config.toml
d_model = 192
n_kv_head = 6
init = "normal"
init_std_o = 0.0
beta2 = 0.98
lr_head = 0.0118
seq_len = 512
dataset = "wikipedia_en"
Each number is 128 + 24 x the weight over its row's rms, rounded and kept within 0 to 255. Layers, rows and columns count from 0. Numbers have three digits each. The size before them is the row's rms in percent of the matrix's.

# down: layer 4 MLP down (transposed), 768x192, rms 0.017, rows 348-447, columns 128-191
# up: layer 4 MLP up, 768x192, rms 0.0494, rows 349-448, columns 128-191
down348 060:136119125114104165145162142118134107145133128100129148144120096158086105147122111095142115159122129181160129085120144077125159125131152173113151147114131094148129151137096119107124111159102088
up349 054:100133090132101139143140114098126144138108095127151099189108107131149135129171134131142085162136061177111154133116159109161132143073096148133098152142141099130125127064135141110122117119151074
down349 072:114129138154151112116113135153127109098154159158124116138117128096095133108086125129146121078107191114124114123140088162112148116157160148129154100113125148119107141147097124170118114131133241
up350 043:170138127169130126132089172104136142120141152110132113184142155129079113146109155146099102094162087132127141147142141115144111098120129094134125148129120088127109134141126128146147159108129083
down350 043:114154124094139126128157120132120115144104094137117127107119083110136120122108132079165125143119164152135134138113141154123180146154140135103107121136126137136149143124080101158113102137170167
up351 173:158170121118182082149138128118110108123161121138152100152093117098108082097117164112105122151115121108133090150160133096124117112142136146134089111158100128093123133106099103172121110095151108
down351 144:150131101118177075139124115110132137137147129135138108129106127101102085081104169146145148156130127145144113137163137106129127125121132141147094140163123140077117126123131083166122143097138101
up352 057:128144079138136119097099154086087071143147106145062099113133131124084115140126122137124184149121122100157087118140135101165118088111106158148103108152123171111151116149128129138106131118150115
down352 070:097131153097106136152162125121165166062124138099169151133075123127130147100145142123136090107150116131093125149128123146091173145132174119113147135102158132135107191117082130117120125151127158
up353 119:111137079117171156096151121093140127125125143093159105172149107120091162154117087154092182097142134166130123132114107106165141105185083159113104112111137111133149112111112131125128142139121079
down353 087:093158127136147159096140133169165108117087084103143115146124148128122103128093132107127116106090164128105104125125141145117140137126154131148116112114141115138128191139000155143102131143116122
up354 060:111126140101131131135181112124144195124141145133119090108150149127093133136113174140154123132138081126140170079116156107115105133137111146130147158135136175112092117118130137175137081123159091
down354 080:128148110139136084106107122139136062134097139133133151119138119138145125092134110103101136085118153114126106159113126175138138084149118132130129103130111121143144154155089119112123171141120148
up355 105:171155105116170098155141148151103118117131159143138143119078132118129105134157123134087081138130101139120086108157111117157077108111117133117141129158111146095110149132073119143108100116155110
down355 088:131199148135148111134131138130154110108126148121149118110115135098118072128115150108112127124119149139115118144122121109095139148132117116153146113148126123110117144136000122147114131101138127
up356 038:121136180143145122114164147156117147146131147134086133146136153133109136127121164135133112140119114085122133074139130132234120124140085102144113183143118167133156121093130138097098098138136086
down356 034:129109110101109129138112115105155107126076106131124126136155131108123107128104118106124137143112137150124103122100176115115172096151148154112151071146126121140126125132073115140149174150124143
up357 164:154160119117180074152130126109112098131166128135150106156089122103108078103126161116121118147127125118141093145153141095131116104144141130139090113168097125087124129097100096175119120097167106
down357 157:149138111117183065142125115113129130128141116142141108145103133101108075096105158138155159142119141132152109136168151105129121108123121132143101131162120142072121117126133089174117149098149108
up358 076:089141159125131112141138124143143134108153173106118112155098120107151132152150105134153159137159085160155147058125138105158113094064150131141110140121133143122111114114143129153116110128138110
down358 101:147144131135121165145104132152168122123105093129113106113155114161113124080112146108076132084121165127104096148157153164106144119156126112139131126141115093110145165121060135121085170150114149
up359 061:128129120126135126074107124087133135110153123132166133148160130100086117119118174115108167120163129105137136132131134133086129111167147157166084101147123180104121123141118128169146149104126124
down359 090:129148102127121109145149141156152127140104138096120118106113133198147125134142115155164107133101104137130127147116126124134135123130123132103177166109146098151162135146092112120102092150143113
up360 065:104133120150121102129109115113154152148147131133120066141143115114083139133127090155145140103129121148124121095153142107138120125107123113167090126148123093116115134159131125128135133083122117
down360 100:145151130129123156139160143136147139124136151143143140133118129145126122131135137083120131127108087098146133185124149152121158137168135156092166117096121191128122146127078131156140138170140134
up361 227:174165129118168099162143133105091106128151113147158105166090120105130090103118163108106109153116132105135101151153131096127132112143148134123095104144098116102124132095090106160129104097162110
down361 115:136100125115150104155142100094149149146112144154169129131087116098125115096134123158105148135094134149149117144124147146129129172115107129117142118134123141089148115107108097188120149105154135
up362 177:122158120102157105099158142128097104140156137125109143169110116106141110105155121143133087137119098146121086116176116106129083112138171138088100084128127148116123151133056121113147118096197116
down362 122:121162133112124152119096124126116080067138163149084152158138139120143114144114117138118118141156109114122119104142069162154125163131160141099134111110158141157169182171091092123134161106103135
up363 139:164171122120144086160140145104102131134151152145167094137094129111129089133104140129106123147126126117136106148150153101122122091146128109119103096150090123089123135087084080173153084103153121
down363 102:143139109142151064141109130103116160097145109117139106111137139111132098089100141140138164119079166111155126115136128114106133136124124107140087115144122128082159135142067123169132134130131131
up364 216:155161134123168088157150156110084113129157125147154113154082116105125094106120163112095110151132139122141098156163132091121116118124154128129092092161094128086126139100090105160139111091157124
down364 110:139131088130159120146146110119142149147126108134174102143090118076107107124098139174124139136121153124143130140138138109129124175107111121139124137158120148074126104116121108165130146082166142
up365 173:148165130119171090167133126108091110137160129142146099150098123100119082106113170114097107161119130125144090158166141111130125118134146124123073105170101136096121137098094097163143094092157118
down365 118:129146112140157072139122112100121116141152142127126098139115127079108075092108155147137147151119134134154117134158121124128132149121113137147090136149130135099112124131120107157131123085142114
up366 048:147134153127139121151178111157165153126125104119161180176101121117073124129153104147135088111087141144117114114104120125105131097177118172113102141124113076130145130131145126127142097121141143
down366 051:133120116154119145136112117085119076125138176135072093084137145155196136119103136117133151150132115121105145139144099133163109109084107110123143127149152131143102107120104134128113155137101115
up367 046:107152093175166143111135124129120090126129143114109108085085131120101121133166103149128141075088106093120112142140111108134120118105159120129113110154112153135132173131144159140121111129116113
down367 056:154134156110083108135117128135152154095124120147112151130088108116147127155083175108164141138139155135151120131138147166092196133108118137128153129102153119141141097120057123122115110131159146
up368 065:111124124181150130134109179111150143123119154112127120137094122132127128110115163145069138104088142135097113122128150147149113126089136093101133175111127145140160142117130143121124060123145085
down368 082:133117142085124123133127104145102103130121113150122112133141125113120120172132105086167156142167109159196130115123130132112165135144118153139122104162120140120109102135118104140142207139140167
up369 054:138132119134138112114112086097135111115154082137126151176130125119118122127147161137131104139129097098135103111125151114149119142124127121143098127160133129115151147124135106137134095110116123
down369 059:144151125153120137129141147141148128125117155137130131109125141141126126129095122097145109142124162152112169153119110144135159101151131133111175119109151112149134121154054108166146138160157146
up370 041:114129126131139167107120149104101123132110110146128159131177125135131143154135107115107181170136137130112115111090116128129138115085117156119129166120143106131178136101128146109111129159139133
down370 038:141115122150081060149111097130144124124120157110127123144114127148120101080118136153158143088126113082146122140147136157102145158170124131141121097104112139131109092117127131137117152091129110
up371 048:115128129125137132139118126102091058122153101121142124100134131118119121110170141132086171138150095142148142110138124108201131139067141192132110239118127168105166129107134119163115141128135125
down371 047:122131115125120099104138131137158177113108171127126129129119118174119126133098131110143095122103147116117116132115139154097123116169093085121178072150151135185116129152098126091131096138095122
up372 078:150140100104147095084125120107132140110141163102147125096134074078107131106109121147130141119084151119106140143146114144145114146116119151122097133134120130121103136147133133151103143118149093
down372 180:101138124140103176142136131156127131127119116137136149142106155189135120137158117103135137150166089117170107129111128122122149129141143117142167108119132151159116123121095123134145119142110157
up373 068:167121103139125104144101129126155097129125147098110116062133095115091114108121153163116102116144131132120097153118168133178122117058102173136122131146140116134119122104131126137085171099125101
down373 100:074158128136132140092151137120110127115122099138179147139118129143109116165137097068132112146098142128148162138120094110097143130146158111106124103124170147108103128157091130159157075141163190
up374 129:120157117119114133161175131121124137162155137128141118137127148111122110160158116146121107112083117146129128117126159120145089134120129107123154139137122164101128072143014101134167118104152109
down374 181:123132124135137107119117120100119106081162101136127136120088149164137158052145147102118136143146140106152160145121124112118191120107112156143113132126139108142155177147179114150106138136105122
up375 046:156132158114126108071143166135148148136168100118090149146123128122096127127123139124182163147124133166155129121103122116114128132158088166109122153153125186105153142129137105140145121144124128
down375 042:092168130149133148123151130130132097077088166126164118100136165168177122115138108133092087132145111125097120133155113144121179083117154118158143132094151112170115127158069142141107137139109114
up376 044:161132111119129103153130116096098171131154131137137118159113139126073125158070175128173131109132099060151146075111124110118121147172140111148149120111140130125076113132129128169145119112125089
down376 043:101169138109143149104151141124156081111073151104129134090142156139184130106112108121115128133166155163087141180117128142142151105118101130102120133176130133121167154118078130123139147159151172
up377 178:151162134103172093150151133121091127142162130138160116173086128110120088113120152113112097152127126124144088146154143082130107106124128130144106103160092115099124128103101102165122113094173106
down377 127:155171117110174074154138136106129146138137108138140110133087117108121087097104146130150127119119137126146096138151157073128117132107112128151101105145114145069109121123134096160136145076166115
up378 058:106131148130130118094129117084129106114138082141136121134126128124147118125124114124162146114125111146158109094111136121105149101110135130124125102157121132124180116165127110096108133135121142
down378 067:153086121133131154154118140115123151146147174110121135113135162192119167115146133131111091148150131133081126145155119127135113131123124140138154118116136132136128147110116145122130114144129135
up379 051:149141100135148118169111148081143115137115110113156101069141136112133112114133095128095149080165098147127106152150121142096124111043137180101123167167112079123116106158135123119117172101121125
down379 060:103109108116099132106114116138165152098183153139131120133128096164112161115134141111150119142090151119117136157123136096120118110155138109142119103095148138106115164108092110149128070160158141
up380 038:169123109121105145109118120159141050156149083132093139092138135135111131135157196103158172143129120137152114105121125102069134159125127143108135143132137171127126143136135103110106188151097162
down380 039:114141142157126106105118119141137177072090147114147132128151158109146113109097077161096100103127150091094138147099144156138153109106121125155120122098134134114122143147097122141150053106132152
up381 040:085134120124134127137169144075149130124112151149103114145157135112128123087137156125115103143093103142105174105138063120141131163169176137141109160128113083135126172172132122151104105111103120
down381 041:160111151102125094107085125138130116115149142122115137104110123155129167152081110136145141122111144114133098158106177148129122087097044137136137115140116107111152083131076129118155112167143129
up382 079:102139092173150141107096102140118067110142136107157115156137096121101102108150095161110126145115093144093110176136155090085113070099138111134101142134136092123152121143136151130153132110154092
down382 154:129146132097094096163162126131149187136095126174124109115096126129137134193105142089163138109120155112196130096167114155155146186153120174105135123123127150123102132128107100148113118173129169
up383 073:122136100123116117141087094111164094149121133118099108110145126120109102139141149135095140124130115184137103123125134114160112125080142121128125162168117104118138164143125110123148168093138107
down383 110:136140151147133125103152131139139170105157112134149143155102119151109162117125111100145100136119159108124143142132167127118154131165144136129123104082132147129111119130107135153122059161133162
up384 191:150162128119181093166137133118102100131157121138153106158094122108130081103117166112091116158123130113137086160165127098129125120137151134129088102157099128090126142099095101170125102094149117
down384 117:133133111116182089150128104125130132136124130133155108122120129090108084082105162144132152154124133126148133154150126112104129131104123146122116126162131157067127115131120093178134144093145115
up385 054:156129133116124118164132140122148164155146105110207138091133113116121123119101140136142152103119126133140151113137141110050116134151097136181093125149114163131093106156123152137111162104116112
down385 063:091158085124143141077127153116121122067110142138098130125128140109150129147158115126102073130117155149100122145111101117144150108128168108090168128103151103114142154129079094175137081161135132
up386 058:098133105105165151131160123112140112117128164103134101092138106118112122167096134145139135106116114131128122110116156092086125070167184142199120095129135142119120118124133140135132115099146119
down386 075:143143122150076068130116122132132132129126109117097139134107140175140132099148135111127123119129129093145131155142098186121137169121068145097141159112135143138133154131091119145131133168144113
up387 054:145124133138138128116096130148153081125129147148171089115104121125082129149123137151103079093126124116125111127086135133140099078165138133146153120098124151126117146151130137138128127092137137
down387 057:126140107138133126119144136126106128111135101093107137106125128124154108115124125076153141121130145108160170128143111139128178188104099121095076143144163118122135104138102114151128127145184139
up388 040:184123115170117133122110201097072130128149121148095128187140135135089125133112149124110164148124082135133106110121138118068133117161082123138119138122134121123081115133127122152123188134130131
down388 038:076177120097163113134122120131155127100074126107144131080114124116163100129108108100152105124135160109106125141109133156165149131127166104099132104139151143153159173137084105121138048133146124
up389 125:130134086123127116151161136112117117175124133159144124159125139129119139143170094147136123117109102154108143105130179114158097099135139091151138137138139157104136071135000088156151131116160122
down389 254:124132153135130099124088143146133101054134126133137120133115124118147139075118168111104113148142124121124123185111096147096198152119124165147130122142117136138141197152204099151087139151118112
up390 074:119148120137146109126132120114099193111148132141101128184146120112076120126115157135144116139123146120123140078130116086187107103173102117175094128130123086113098116114134135149157143124121081
down390 135:138153119109115145132135141114141038156109137136139130113109132135158132142140119113120136129119100123148111173133154162095149139117155139088158134111114149152146137146095111162105122136114159
up391 086:103111137147108122112109149136137150144104111137149126124169143139135148119097109128113139094138151157109143099082123114133134089159149098144066128118106144140131101069128152126103162134109121
down391 122:158120116113150137103104138129127077132140165091092137161142131109157125146134119129144138184097145110158164145154120136137143135108097177119129140143146105136086133148093110162136143146116090
up392 067:127141137140136113158117111099145135116135155125114091086132147116115113147114116165148109121146122127126096155109178091143110079120144140109135104145118116104095137144132152161109099098145132
down392 098:115149125132118117096156129123130080105147118126140145144125084152109115112121167061143106135125129131142149129144076155097159157137124122124124162092157139176136124114081117117119144140140136
up393 044:124130121105135124158142202145156144113138107154096099127148134127097118146107178145151115152150111079146087089064125104189117134167117137148150089141118131129099139149132113130118150120117133
down393 038:144152138143109089106140136102111093123111141111157155095101145146132131119142103093111105105120156130122158154160145182126121110103137124104123133127131128124145132129081132152141058107185151
up394 046:156132135132149113151183151115180159135132078137137149073103114121098126113116075157146095090119114118126134121153136128147137138141124161174089117152107146133104112186136135111093115093141118
down394 051:123113079139103182110091120125114123103159142108086124105129138105149133141146170090112113123106140142096148150122110114145100099098144112080160108136173122126122138100099098164161128162149135
up395 036:183132124140133115121125131148121069158143123124096119136111189118071109149153190134138125099137096120145078107162143110096118090094134128123122094152120147125078113127128088136114152108131099
down395 038:109146145107138141119125125112147177071112120134127112108140111140156140123098085113108117149139153126111151157086123145136178102136137107138142130135169126113152193121088123144144087137150202
up396 051:101139083147097132103103115094141143149118129131176120048143157130125125122124160138143132055097084103112130098083142131112105113113134096149133189126112131140129089093142164147095124097132117
down396 050:145107114112138092111126150193137143072115172109096133172119108140106121117116147114162142127154173138133107133132138146094200135150098136126144112126141128105141119120029097106166146146150127
up397 055:125137119143123136139151124092150135128114072111151114149093124127139109158128123128171124093128090138156102147112133108116136087126148147101165119153115166120102126127145099139161144122152131
down397 068:134112147147144103125129131135148119103159172116123106107134145165131170091137155139110104124153142104104110116157112154095121146114110116153098153089149126134151132104101141110087087140119157
up398 060:166133086151115124138082141121112167133125123110121146108166118121127106129147141143095140111126113137109139113110124141107118128129110128123106167140135135122111128101132123150137159113139106
down398 071:075138136125155105097153131160127119121119133149132123147120126135092139132144103113187139114137165111155112127120167101144161108143132131136132116129135134133128132137093120128127105116131173
up399 049:138137130137124106149102102127165103128134143098092126115095137112104108106126123162124129099112112137130058138113125103174119102142133148108128128150112084122174182112136117135125107108130106
down399 045:101122118118152156101148144112115127094156126156143086110132110178127157165141141067132083145123148138143169130127143159102157106107119122153113143115159123138098101141068102132131119155141173
up400 038:089118105126106152122129143042094147123123132113152143125131114128189133120146125124125142129118115171124159108119127132028144139123155088103147121129143098135121124080125123131153105153136131
down400 037:121110144109154064139135135150145146129097129128129134137139122162093120113097133143168135118167108103115083118129151112117087124127089137144144117138103134137154124137101163098117167122109103
up401 056:159133126128137126127128127145116131151142164099070140090154125122101127125139166122087112134126157134110151117134134119202125135104090142121079170138131112125100141093127144117107140125127106
down401 054:095142104133109125107136134127130144090104082180160120160117123109118118108127087132148117116090104134148126147102115131115148131184178112134146082101107147127121140146098096176151133128128158
up402 109:144171136156108123147152130125172130134111155102112114084119113070089075151133112109125140118154111110167136141109140121159115111126104196116179125128120133112129135124120134150129158100118100
down402 165:145130125095096142149113104134110088133093099100141152151135146175143133194115136085130101122156158148147133139132120189144135121135098112106142148111124109149115093120118128103158100136155150
up403 081:113127149154133165099113122185132097134136159121104140124104144143118149099172118130151115111120110110113134090091120109108091129094113095137180162104128142146090143149117116075121091123135106
down403 087:136147169124139136153138128100136140095109082121159129128110134129092096138076148123118130136121135124112137162129147120142169099129133117144089117149137124124109110129014162115135153118151126
up404 190:169160118119127106153132146150095128135164155151169135121057138102156100152125141085128093135142149121123112123165140103126100152111140156091140092159087117114104123112102114138136130107143155
down404 114:138137121133112078135145107117150177111160117127130129135125150125172101116112163118140155116125140109104144107159128127113154159099151114116132105151121100125122133129056106174136147154111142
up405 197:149169130103173091170134123122098124130173116148165135145093123103132086119109161125095118165125145126136088162156137109115118120131143119118094095152108122090131137102088100165139102105151110
down405 110:140149095126158093157110097140117165137139113130163133140095126099100095106084137153131180129121152135140128133134131133100138136115107137129079125150120133074132129125094103143144141110162102
up406 050:128117106127115130131094090113100186115137139119099155129143116124151128127143150124098122171146132118120133148120130120144118155164124109142131083129150153122056175142123139152151137120116132
down406 050:136187148128141082122155153147146090122107086121171128116130114124100108119101115130170109112112108149148123144106123131117155103130133133118132177102104088151182082147091104156116117145125111
up407 048:130141104122111123149144145048100094117139122116140146138097123129130117137115099113185148108112105119143183076137128110075137119121165107111131124089134119129108113169135107134134099137143083
down407 049:116130126109167165132107101169124156131144136151102115146158134120145141118106155155116138099139132103082095168143125159162127123146118138156137127173121144138109129095121134125126161098112173
up408 157:150135064083153106101187117140101137166133153111152137151094134149140074145122121116156141132125094124142148111163160115118121131106101151156138106108111124149099093127085117145130131121168102
down408 151:169108131085156100130110152119148156104160136141142116134099143138099103161115183109130114096145100167154094127094125102102150101121123118175123159145128113130123155100155118147134142115143148
up409 060:110133131114118127146140113102078145139135152107085182136137111134120136135115132115148109126105133085118152076133135095164125134152135144127121153057130136136154110086132128145126052152145101
down409 075:128090117146149143122128125133154116108106125144131100133134155107131109093127137164127135103148109132126120152114115167130133130129118111125127116211123120109102107133136132116145222084094123
up410 042:105133117117136135150148176138128145095114112143129118173118131120128114102112133133138129136129092099120123124114105123066130122128134149149136122118107177129156136207130126139097102120140095
down410 040:143128122122145104123116091129091089183155149146115107080145118112125163146135158118128143094103157122128109141155176148145112096122093118136128135151124076155121093127115124137137132142160156
up411 064:114126136093132119140126160133100165131168078118159164164119132111131117125125114154133156148122112135130132096128131067130098122121093133139094143162147097114131135129130169123156093133138061
down411 101:112179112158130116100141112108172101130089175173112094119124125162113132131125130095115106118129151116120131167121137168126163115135153139126160093078107154145111133149092103161107169127111177
up412 132:138178115126156070156151127119120146154162116155169138123089149123127092121129139130128079155142097126134104151182140098123109106140121125115097092142095096099118146125085097148128137101152084
down412 102:133177129152140081160138136124150125130159165147125113140123147129122095098113152125132157119148094125129110138132132104118148152135124114170120123142118080109132145142044118113116164106126097
up413 040:133133142162150138109111109063166078108157137125167130113080114132113127128166137144109089143105130163126151122125122137178117091161145128114120197084126146116124146163141136168143093115140134
down413 033:147108132138128100150139123146122107154122133130071131114147150111149130114059134121159160118133086122136135139120091161149178152122081106136156126193140126154107114111087132115126133144123107
up414 189:126143133162098121116111116136104140147136192160111130146112161132131130141125094145090147107147109151111129119104138128115140129138156092187161131148091127096100113133114123149122124145104159
down414 134:129149127128108111123128126084123117140113151117129126102134172137104123079115137083107162129114105142182116149110146096119133118131135123124115111137127108109137152109032146133105100137096107
up415 062:107127118112115128144165103158114141115140077150140187156155088126141145124140140120138126159099130104119128117087120094156126150190107121142113108124120092130116141130135128135134116153104163
down415 074:157138137146105121118102133109150111129113184141120126117099149101135075130113131145124115129129137135129145131155131164129128102094151127111159138130117113140143099155095128126131124122113079
up416 042:105126110156124119069150093103166118129123171108100075143167115120153112113119179134126092092117151112114141150119120140119144144125132088124110070148122166139127099119139091105153103118119094
down416 038:156095148121134123161143140162116103091124098136131121127105159170119156155140111142140125137129077135165101132168127102120133127128129146117150156117142110112137121151066114159149138158179155
up417 177:120155114127112092140133132130131140155158150167129158129109139117137110135143114140150094115126112147119090105136133135088090110121172133125139097123090127128092147139055130135154098105146145
down417 117:110160138102135108115127107099123086143138134149121090140105134147138143144072118073152130135152132081112111101110151115119156108115148097153161076122114125163107124136141107131086123122100155
up418 068:161140111123140117129135101089128163143129142135105122158109132099059106126097158154146135107119108157151112107128159114121115103185137156149145146131112142104123120112130110199139142099152105
down418 131:098129103127133138124132112171140092102132110102133157098161126172167156099142123097091136122143136111097131155091129137136140119091120102130096121104157125161125145135088137078113110140120131
up419 097:109109157158125149161096127110131124149086098098101191166132122127137146128115138111164128085143139139125097115076106106085139116151137132157085138114105158125122151142131116144085085106119132
down419 119:159143139090126119157117136122127099132164128130093149143122138123190134108104125131138131129137083069181129171136120145126148123124111129086180140113119131124149125152068143165172143137149136
up420 040:139139108140125105110085183115094138137137160100144089170105125110081115118109113141133112057124102118139148131127139129120122103118161149129127138110107144119144126121136117179166123099128100
down420 040:115078114115181161111155148110137113087148134125118117105148128143141162152140163120119111139150134163142122155121118117118165112140116123127119146172182101103142128119060128104113112138147159
up421 049:129130072164125158045140131096086067149139144109105126108138125133155139111143140134111145159098157202112113146108145120110128079136108113136114153131144125137081109134138147106093144127112143
down421 051:125127141091116076154124144164124175069104125135140112157098139126122080162105095127147117104149072108167109116143081162112158170133140131113148125121113162119153158146104094153149105175132115
up422 066:142147121146151113088117097131115112122160130123137087172155115107066121126094106167160148126130098155104130120104149078156127079102123106120110127130134176108117110133130141140132161126155116
down422 098:115124109107116175137164119157161113111078099100122144135121135150157104105133127089120126112121146127131124144148106191123133168131137138141138112106127122159111177117099104125118136136152163
up423 064:137126149100120124140136143125154095148141128114097129085135107124152133130109178114145154097121130132141148143135154127163117161043120128120090185138122115119164113066122109125099143149133126
down423 071:109133094154119128113137100131137173097123115133151140176133116141088088106157085150104119143142125114103115104126118104114143113201142119144171087119126161136087164134102117122164138093094128
up424 050:115131118150126117203123160062125098120137096163121133146080095127141126116138154128104159111123072129130102107102137118124121122112141131091147179137112092114121166143131106153127120127139131
down424 047:110139153120116111088095102181165163121167178130128137128170137129090118120112129091135111139126187095149149122129145152141146125138137115171123093114141136135111130131075140110151118131127143
up425 133:147141107113126090102168102160115165131137126136132101095118164153098091097167112133119066131099114126126158103156139101122083080123119094123146134156107140100129158134093112117168118097162123
down425 120:126092156137157112134128153104124150118121101110174114124125145133150106112081114080082104153091109118118130149114152119128154126134130132126124117111124116121148073118047135175105138150108136
up426 152:144167127136180082158130125116122116130170122135148105150101117090118081102119176115107128145124108112143094166155129096120123120147143132137081116165096127075122131111102089173119120101153109
down426 168:131151111125163068153117129110129138129146125133145092128112123096106073100096178141138157130109123136142108151161135103114137131122132131144103139160129140069115134117135088170118143107137107
up427 057:118129127094135125115132138101104186115166129122158154137141143113075128129158134140126126154164103117140144116135132103128120102134116145141110128107157160103153103113134152152143102112153065
down427 077:119172087148125132112168141134141082137067121148122102119132120147155110105100133120155128088102143133115149148116116152126132110138126130129123124142105112161088144156084101167112173128099162
up428 061:149137122133150136121178133162096140129143164134128144089141103110113118136124182148085094131120139158090103155114119091166115103152132110162122165122135116133112120170134159128124097093148064
down428 081:118166131118084095124117107138147120098084111138117093149105124151123109125123084097159145112103124105195127117139133158114148157150117146109113115119106155145122155136095105164162173161131184
up429 177:152166120120181090157135128112110114130169121142159104155090124099116083101112163120097130141117119113132087159149134103126120111141138133131086112154097115085127135096095103167122104092156103
down429 136:125135108118171083145124116114134146130147127144147107122101126104096079077103164143137162138115141115138113140148141123120116123116116140144108137158120144064124116118143088166125131094150104
up430 052:101133145111123146159156118134140224136139100141124144134154132136105122120107181114183130159111118104144176086142109109156115138133120131203110120119130128132070110135132146146128135133112101
down430 053:146135118133128077095136132099117067123082159120131116103130144104164150126139105177081119088124133129082090157097129163117128098147109103077151133131107117109164129116123123157117098110136134
up431 048:144125162106121142126136137129134137134165089123110148136136126117097128143121130132118159122120141168170141119089139106197127127107136131114113143149138124105165135122132122120143113152126130
down431 059:116174105155133102125143117102137118110100181153143111103126147161142093102152130123143111129154113109067114136145126144105158115162130118147163108103129163174128162134088129130104147082115101
up432 046:115133065108115134148140097091118166129111100114138146111140099114143108122102128117144088147110149165114128139126124109118132133094162108158109122149134064147088161124129144109137168104107119
down432 048:153149148142103079105128139145136131099130120149138113138114136162096158146133117139142129113106124120123116167129130129115130130138098167137148164077118136109147096109094110171128075156138128
up433 168:095149124133127131131112117127098108142148194146139150142158159126152127144148114170140132159129094106096147091142140114093112083147163147115136122158133109123109126103101130134103130128087116
down433 139:144148129142142133122115146108115112092128191126136139130142166113149120109120161110124145135129085118101155100130151115098133123116164141158114150136143100150126106121098107121107129125078123
up434 133:148135120141121116142130120139097133136152134137148116122116118124116111116153123134174111097088130148122103107148106119130057109131150157131138125145103155100136167141041114130143131093162098
down434 116:105178160124112156130148104150126105084122106146136100119124123134150114118103120078144107119119129115099124091108122095153157138149150128162152125134137108159111090162074141144128140126105157
up435 045:104122132155132111088105142127158111142125124097131102104160105119095115110139157142143129091111139108128058134099166118166127088085132144137145127133159102149151153113135157105092125128131110
down435 046:158090141113122167131133147128134109075094111135130125135115172162158118161107095128140095146154109145130155137150076136101199168119147149137110146144154125100106103136038117149128132163155156
up436 146:154166124122180069159142128110117117129163131146156108142097116094117070109115171117097116149128112111141095159159136105128116124142132129123097126152094118084121137110101099172129112093157119
down436 149:146154126129163062143123132105129125128153137140144100131106121082106071101093171142144149128109117125149108142161128117126123133121108142138106147156122140067115138128134107177119121096145111
up437 073:118148105139150126106112094132124152103124200094065070108123119113128098130108151145134149124101133164095118147117154107134099110127128125120122116129122124111128164170134121167110131120157103
down437 130:108128159107112106148165124123139106125138077154181151153112106153108166115147133106132137137133106117182106121131101148111154147123128129149139155102114130142122117128110131091125113124121156
up438 055:147139124125150142124161104165164141150141098172122128176124171131101126148118168142150136174110109137118093081111107110122122123162109117164114104164110085132170134158124142112107140126145115
down438 056:142149145112090082138118118095129132106078147108090132125100108129135112141127105086103122131137193122140144137131168136109141130107137152103142115085129145149139149114104114136165105146137155
up439 145:149163127116176069152128131114125120133164126132143103140100116095116078105116166105102127134131114115141096160153131098127119111136132136140096121181089131074120130100091108172117132095150103
down439 176:143143116115159070150123126112132135129148119138145098129115131095106079096099174123139161127113118128142109145157141106131129134119120140153112131174122143059120126126137100173120150103138100
up440 051:118132136116102118119150134041125097141137095135123153132141094128134127121127143129154132160105072165159084142117126098074138128124131152131149182159118150128146099091124068134112110135137117
down440 053:137116123147165121119128125163163179104127172116119135098129150145135115109124123122110104097161163100059152105126134140174118089122134127125135076123160127131121173153081171120154123151106142
up441 070:124133104157121111067101114119125081135137106128122118101132139111139116119161137149116120130150117170144078176138149124121121099086130122124106122177128131117155113125138112113151133113120119
down441 084:143122143119134149152154136140151160081150147138150129135118108170104133134105129090138111145119118129127156103131118103124145134153135129113142140079150129131133160149079138156111104165125154
up442 064:171141119161153106134139128139128054115135130107089122091087137113089099142157110161142120086127072109131072122128136105147122101095142128111115116167121142112123158148142106154108137092150093
down442 110:088152141106103149132124118132145200121138124141136127130133113160142144124112144071108124157111195112132140138135124135117141132132121126138153116094159136143124121121086128122127100159149203
up443 059:161140109118121096122125104092133166131153118106103116199121142108082105113133109130171126126125135125155128155151123131102133126153120162101127100158124167109102131113137095163166130120135084
down443 081:099138132136149169139158141148135090125125146146158132094141137156171176114126152151090123121127097134081111146117129116123134092107153110161125142091145100134124137134085136113085117137114175
up444 076:137131104130091103137063116112143141127124117084120133162129095120118103105127125142124122141075092125148102154102158131144110125086115124133136189154120136115130158098130109164140146128128081
down444 127:114153161119175160148177111142123133097121119158161125111124137133118131160108136085118122140176166119098143095135102118129151116136139108135130101111154133144106102151099134110111105102127187
up445 078:123120142158117101099138136168168172130164145131125166114164139140118127105116140141123135111142113096130131088104144103138133082153097136162122101133114109124119132099117145132115121136110110
down445 107:135162117089144157137142104107124070104099119127128126130107099112106110145121175101101136175125150130128150180136102126147128124082144149097137157109138127151118111125104153141132182113141111
up446 080:133136109103167125132120124109092101123148156131180091190109138108112121152099140127085143140126102156136101157138088105128112112136127134161121115149117149118137130157105111125104102148079103
down446 107:123176120134142128126150150114133145152141126118143121127120137124121098131128145131126127114109113123117136120114127126121117156136121112130117122126130121103122125117000113135133152110151126
up447 053:131128148125114126110147150200160125135110132124019161133160156137106141130154088129138110151129152176117119131100104128164126125149108189092120155125127114135153142087134134094128077161134150
down447 052:110101117147136159157107111097117137110156134145158094129106102116135097099141147122127143108130082100117140106158143136128112136114138107155109099141122138124077102129135138132110205063112129
up448 199:148162130111175088153141128114096102134157126150159109167085129103127086112116163110100104154123127116129088161168135091127121113145143127128095097164096128091127131085092102159137101097157122